Weights of a small GPT-style language model, trained from scratch on English Wikipedia: RMSNorm before each block, tied embeddings.
Each number is 128 + 32 x the weight over its row's rms, rounded and kept within 0 to 255. Layers, rows and columns count from 0. Numbers have three digits each. The size before them is the row's rms in percent of the matrix's.

# layer 6 attention query, 192x192, rms 0.146, rows 0-63,96-159, columns 64-95
088:130163110106174056102147111098106125157092095068164132127166100195091052150210119126177135169141
091:162131182144083182109118191096153132078120118145125103063188175154170148163099146124098111127124
091:129103139143135142145107092156093118090114150081158148170083134048169130129083126118133120151173
084:128080148165068145111130223125093123112171135125098126173148107160097098110163114107131110095109
085:042138136129112151094080051117108075105103068067173125123112126134143141181139161141145103129154
087:102145133151133119108159089091083129168127078098149121139131110171148056145102139094155120171137
090:183147160106082149130110091132138115127125108108142071143136150150143115156038185130153107066152
080:113102148158135118120163120175143123146194146172142098155135118108104062131137129137187132063101
077:158163109120168166107116179139112149141084159133111106107090060159155106117095186073099122144142
080:175121175091125136104154175107122145096096130161145091124126129131095109157136158111136149142230
092:096108119202077125143099149106058122109151075111119068144184131099186160102146138192099106122110
084:149161180118142148160215129127116135116139219072106162180127121123087096095126089158120166163117
088:179175197133092120099065133148092137144104137170087098178133124087164147148141139155142104132153
080:106141208178156106049140125145084088142114155106127097118139125158106118155135103143173103096117
083:139181122053105103076089178101130166095183080162199109124169169088178114156136145103074155198136
082:163080118138165129104152179098145142118112118168062128145093129060149151114082056136082065101117
085:175146093098062138093104030122107098139150132150136153128104168143131111138176129113135167141191
087:116148108090200132165120095180165138140134157115117113067108145077103141091180162109106167159077
081:143119160120150170097184149094164118153170146082112147134105102176147176102136122144079069129103
085:150126165138136142182131140116119175076100129140143153159180155087163163133091101182134125149171
090:141150165088141128076145166148112119114138088082101144132132135163112155116112116105144180163053
089:126093171099139175111117137081154117107094057057114137098151100087117090123105090155141067094121
085:198104139118089092107105145136070133120131180066171132181134048139070112115107083162140203124116
091:144115084121143149109133067103107107150096087115210125112138040079151131206117115100155150171158
094:126107080154142086125111111109140109158112110121143154108122133123098141117114173097208118111193
092:090120147112130099172066122155112129060136198082106137150128134139096150187138155153121065094097
089:103112147132148102089170095147088199116203164114196141137156109102123119150099148047113227155079
086:102136085089126094124140142119121081126126107135127144176162123124120106139120089092114111171118
090:086152185103104117177154119138150139134088115130165172115167097109072127151105082067124167143152
091:122110180154095146110159135107150121158146152157152171142092125103136138116167125099192122174150
087:064111181111119073144119145105068118136138158115063084124075071064136121128106115182122108128177
083:146109144147047134151117097097155170202066183129123105109158130185124051102097134094138163077167
087:157117123122122124135132159172111125111118079123129186115127133139111176059131121127053157095170
086:081082115117108164135114164154115117117132149135152156138144194142075135170146138121161187130115
088:143169101111101145158112112098195164132141135126119174124127107145053119162148154139108095163074
084:163181093131108126105106104169125114115084082127081198132166175123081114115127093129136151136122
092:101138069118037100111116190139157093162102114159155106137107149164130083219137125070110165080165
091:064131129163069127134114191186095137150148131091188126064117183147192146075112128101102095121154
092:155156123124158074201170051119113079180134125096086160130105064160107174177148102101136202080155
084:104098116168116145164120163084119156127122130147137136107041138091107134077084130126165146069111
089:091054105092160120098126088051132150140101087115154111073154089139100093163153154153122062132115
091:155143148201159123174115109115104137080156105139149091144119136135115122112204081141188092107135
094:087124200145147136162084140036133137121157149038159088072136151144133166161102138169099140078093
085:110169097165070126145176103106129096138123103085099150153126184134109163148115111150070132171183
084:147101127113117168209140151169156084111195146123115162161147148096141106169133127122160125045174
091:056112113086173142188158188151162145066121135106145108173114128161175093117172122123124109120101
076:136148131158124134121120172139147137162117114089150101090151166099129126123131087178116082047096
081:164101116137149166105170192080145133113153099169106185141177149140137154090143108110158091117113
071:143172138073159129177129112125179070156135125135157139154110074125138135134193100101133184125133
087:078094111187132119092123126142068151104156145085099153131151136175145123081143125181150123096145
099:105148145182120086049153141191151108074100130088160120090096118095141136119105123139111097157112
104:133090150125154122069091103129169084134133133139107143128184112064075156141166104123114198123113
087:105151120100151121116073179138118154139091090105110113117137171100172123132132150115093138124117
083:122152151110146164159077130150195133116158076090132125179095122102153141118073163080106143133124
083:114129063150111129089176170135154104127070171096160076122104166148128146100129184079183053148069
087:097126144136086162115100177104136123159128111126118079108171160100137112110125106152141124088156
095:095169099109151119115136115182103128136055117176125135103148133163114134122169157109117112169135
088:183103118075133148100116209112097179167067128147082114104117062118174138119100091145125142123121
087:146087113095148125119114147106150200159131068123118168089152101184156102087126161143135161114107
079:085178121100171189122149113148103143160171182198141176146099079094071096147134132102085148130198
081:089130148089140093101058134127085138087188123108093086123130132141154093068103138149115222102123
087:113132155182149160149107153114118109147172099193129091104098143119124133109105134130085162148170
084:105124171100121140195155149174116151137162171163108140122150121083191061097184109191108139116129
085:133140189095070089132185124070108123098099098156119100115123120058099159081137183104149088159124
081:081099113153103094129188110191131137104136117082131067092163199087124105132121115133095141185106
133:151149158104137122077128094091194119111149101123174129111165109112135163188137135166180117163153
110:138059101188078155114122142205073137114124169144138142115117133104148155054135181076091135147085
107:126136109204135133074133134122144066107173167080084129136135110080103084098116179133097169063134
110:106180098153119117078108121139128131137094062128144088161168156130131154084104158119162142122107
102:121139171102170109229137110052132139147124049131139184121080100102136149147154141085177104132123
119:144083121172172144168141069115101113183081050071135126118143137173159107108113153133087119110150
110:087161144216124192145114049143142160139130109076141078201081080114117075121115117151125143143130
104:115082168139080181114123104134201063205113124111152148158130102125173120107124104171128115093134
114:147132160080136110101166145148096090098071105133188116157109120178091120110142091183168138075127
118:147107178131123168122187105097079125107100165132116127122165134066124132152170136128147073078129
098:138166141119108138148126101134091116112140145085088118154072130141127111116105138160083107132097
106:152144161149133073102139152128146201090171172152086105109098165117149066118098155145088103101113
115:144146111145123104094118153173085153089093183100162125122116139158158141071142112179133161135048
109:098159140167160138167123099155105094101201130104112141057140074119136133106092138097108129110108
107:088092128192087103212103143118105131126152145174140173138050127098104177095152135151173104113214
098:090122096088105086101084119150186095157072152133177131167146112186085127177122172109133151095138
104:162153180181122158116097160080102159121170102188135151102093169097138108098145159169120092121120
106:136137065129124109127144058199113073088156181087128177162101133125150138067150114123123091140108
117:115076157148123143097117143139088120115097166104066085135154173163096140130185081095138147136117
116:119105148142133174075144148180106206103105118148106107048138150089118161134157180072133119152131
107:176112088118132068140091174072127147118123088085103143144120162138095089080120126119091086148151
114:133104104137120185120126133137138112164122148109156151171146072140078095104124164122083124197142
114:109170178129200102136096148119170137170165090122133050154214127132107070102121134148147098202142
104:137122145117100176107162114184126105120123176136095155105097155141170132056150076197113122135126
105:189072109172080111131117133147111183098150136216066158098145109158115131170150168147142099167106
102:128164114115118205151076161173118114102170145130119129154181164101122071115137087146159193125118
126:109163115065145117147109099095175153164129122108149116096141165160092145129180155109150114173094
108:172093115043092150071127104175128105170119098146135134134124092117076193098131092164094112093184
127:141120113168107106122133141083121170081125090170131155101096143117158145195147116106152130120102
120:123135107170181088164091086173131157104089112061153098147133056134056105097160144130139137173109
115:173100085126136122140091107094146172172065100141158080069126189100059156141153104108113161146106
110:115126089164117176161150155111082139107150168155131133150074107090140121109150123103164159108172
111:093098097121127137095131119124157113170139155167121106164128124167095150102149130137071140133152
106:156122127178105138112108147108141114200146176065154112128114106188142129175166122089161124118195
119:122137119147134072182160117173112110117110117094134139123130115096149159097031128178174152155139
116:089137116176128112141123119135128124149129143115132062098148070122131150134181164097144075180128
109:104114097134183171125101164146073123106105114174071157145123166174124149194172082074108133139135
113:076232095102129148123139130083067136109097130099198141154127139129117149152099134140142113072098
124:224141119094101126149143070096083080187101112142106183166118135104103150095166155158111180140161
118:161113124128139124104133138148100153135134085090153085116115146066158098106059140107082110216148
115:154129120139127146188123192106188106094094124187130081047143173128149121181120122120135118153133
111:088136148097164105092124137087144095127164147108135172110105124162151118129156166085088102062146
116:114098143184122129173109201188165124108170175133139042168121112113146111097118069102073142058137
108:132118096127025152077052170124137108109066146101140125116178077140028132079205099169123134095159
112:129110143107190104114155132146132116134106125114120112177094167097064145089129086117162129128085
109:108107157215168101132145145090128120143112198171121103156149138184085142084127143105063139141172
114:125109105148135125151113219150112092137198155140115172144159153123150144109161056140165132114095
204:090153128057119138141095130145200156113144085134203067111148175100145121150162129123165151169134
092:150090123169155131065138139144152099140124170104110181098127095125036066112134100184119122130070
125:134149183141079082191108145105128170054141144154124174134149108134145122100075127131123126069109
112:096084111108147123156129071123172118140103140075138099147077169122101114113176138074144121091080
095:091163113128076153125149154140111122125101133208142183037116135117153123178118137088072079148144
110:145157147076147161096089136093181158127162082138094110162211157162111093152178133127147122182031
104:159152116127142115205055171080117175187097123099063106114127092165128108135159085161112160022104
109:131163132110193091167150064141134138089096116142095148117173144172124056094126147158139174138079
100:117109109127095141109142135151209093187130130119183058083153123085155089115162196071153168100112
105:131085098122152096140146157156064137169128143138091081148088092163155106112104146135106161173100
099:107194081129147076136151108130150134110127125089154109140117126160136161132104160128167156170095
110:086093138055179084129123160124156165167127074158170121110131166175116103101146126058059152130119
110:140134164075096114182145140093097107110123144050067190088097122130124170133138127117103157140085
106:135122188152159113175115177176154125139063181169130128162148189133198163110060117094111106166115
102:172097099141114120104107159167095167135118146181095069141099081082087160112104160135046105215109
097:066130140089134087134090146165105192166129167139100118122160122157180092118145106103121176109147
# layer 6 attention key, 96x192, rms 0.128, rows 0-63, columns 64-95
098:166099145163152149138116145165076144119138129123113181126091155145184123138107134142100139106107
090:084164130115092126120101140120152176175139092112194102098089197069118124146092152118113153133133
108:167112122095141190183187136083127136130126134161144152165171115167109122096086127173186123179123
100:142138165140162134114115165126109202121098125184144110062076156151161121133152123152074096128083
106:117184161152163115196122119109152134133109125148129124160135108164106129153211102120142158115117
097:172135135122141051122080105101080158104099128155098083144169115135136169135094083150160164168147
104:128161086137121117141184120185046095109080166126103155117146159090152164094141075193082137131083
097:125144141070106137151184165111102157107095152137175116091126156165133126113157194136137126143161
102:126151125130160126189097152126153123122170191100109108149118189121110137143119201144108102157108
094:017120143134104118137079164076132069134144150106122133161153103155114139089105135125122101155183
107:120142101121075109059147161118128147112134115110103178080101160128144153100089124109078127143125
094:116082130137081097104118142190188133137124097137101098114107168085091183109132144107175033157130
102:133146096150082131120153143180103175130087129089111098192106120152111080138145134117157136172135
097:151173131145163139098160112142111129082088079123101169113160144149119166159079135123047074130100
099:144092165070085097110156126172089169117124138085085152145081117157154206138093116094160144119155
094:114177145065108190112081054147148120149096110088092138111145111177133097123059108145153172127093
093:154138081132132146177107153108138092052128094126109126159080122117147212141144078112113076128098
100:116124152184128116143129205113158132064135149078100134050139064138144131093103095097116106067171
094:194134136183145144095103119126166099138129187141055176160074075107127168192090199131118112105113
098:067184161106109180160143166119085161125117151076176186089172119141092134089123157128153157139148
101:141087080133105106180145151103164094139161098144117166131163136124107121123104139063144095132131
103:106165151136104112129184031147120089092187196170104130150105135069166057157089129089150169098151
101:137102117093113113147135115192139129151129099093154097159160112126128113114158129132116123146135
106:083125078123112107087194127187137123101151151132084175130081099118130127096143129112100074093156
106:177124140143112134172120080166160143092165108122130137157169106088115134171121117160118131127134
108:119118152121127157105141116122121117153113167083168117092075150171132072114173020146169115152112
131:165090127159133138164120132155086135093142129087072175143133110141094167183096169144142082116098
102:149075142165115184121102116204107145160084151135114153079049100146198168138111166149098140096158
105:150163195212213138084183069105152111123162146120088100158126129116139089178123107098096132129133
105:131175102154182170129127161132129146100073125080113185157160092177109095172117136158115083152155
095:107111160092138074148145136125139074072066152148120132125169103117106122073124119155082142165085
098:190167147170097137105124221145101132083143131137109120210126098098115140143074137125154191135174
097:133148128122104132144038077101119122168130041147133099147128110123115146134152160179112162137136
104:172142131125166135144106207158074132128112137166136182115134129135132123104106115176117083094043
099:162168083116148168114102114097103141160176125098109128114084098141132101173115128135133102127110
095:051103071155178137159116143101142154129169178063177062158108117110122127083112112133125113117131
102:119127116165145128136122096167023142120071137146095156183141157121080155108121071140173146089117
108:099178122113109138117123134080151083145118132118118102186079206110089137150123124177183117124169
104:187085138186094145139161123153158106164135115166055084118113122095086153126117121118121120161124
105:120159129097166103138145118118167127153080085144146090120192121174104125134118132154107095141133
102:158123129109076158101129112150184176060075145146127091113131101149138163170157122135112165107076
108:121097103137128157124056124161074168121144179036103187068123162096103120065103158191104169088066
106:086147154085138137087104106129134099061074141131144127084077150101070136103151160127071119095078
094:114125119135194100133098090146074114106114104104083095107051167122208096182109187147210102139158
094:132159153121135204069117144095091144144114140119075170129118164150136185192071112163080139124066
098:111159184161059129107137095099095141136093165113156106059108084118158116163116163119083132107129
092:130205056086132115118119118144175109132122088159153130174116122138095111092120115153128160154174
098:071109091100146114063124143152139160158124121155091068099136135077188137155111139129129124116135
087:061174110077168126148133100102171083153130139123210037163171130143093098080117123113166168180156
110:096119103123118134048158170108149120122125078154205179087170157132179097101098140158111089105122
103:068160136165163157100078175122103129123167122087160154137104074129130119078104218162089152126134
102:147078133117064116147083137090115100099206097171088143171142121174166112114156161118115145115152
099:101108149153131164088077120132135132107147106109141095158079091117085090110119088122165206160125
100:138101128108089082154154133093106089109091090120121068121088124137105134137196099063085135124156
098:143102167162136097101100175078155063119111113174138175169114135177107172159161095100091153080214
097:130111140128107113107142163070109172194141078098111211176103179188192126090091079141095088124138
103:175218150116112077137153100072124110099186138149127079105184174170170166108124059164156131150105
101:077088178176099118101108214192133117138233173165095168126109203070124182100105159135102142112110
099:120133084126114114132161125124109132150126156121046140065171105080087165103060093164126159162122
095:195179177078143122173114150109147096158185118108149114132133156154159150142171053148097159139152
085:144128101191117174142187165157120144116144072107142114130155150128137164113214145200185137151186
098:131203116095118139115155128101108161153119138104148185159175148101112096172101139100138062107170
096:101179214125094174149146154084113100150143088147157174119103145140145083122114136104079142130081
097:121128145107105133139149111116124029081140076146081062189122138129098052149049169099171116114116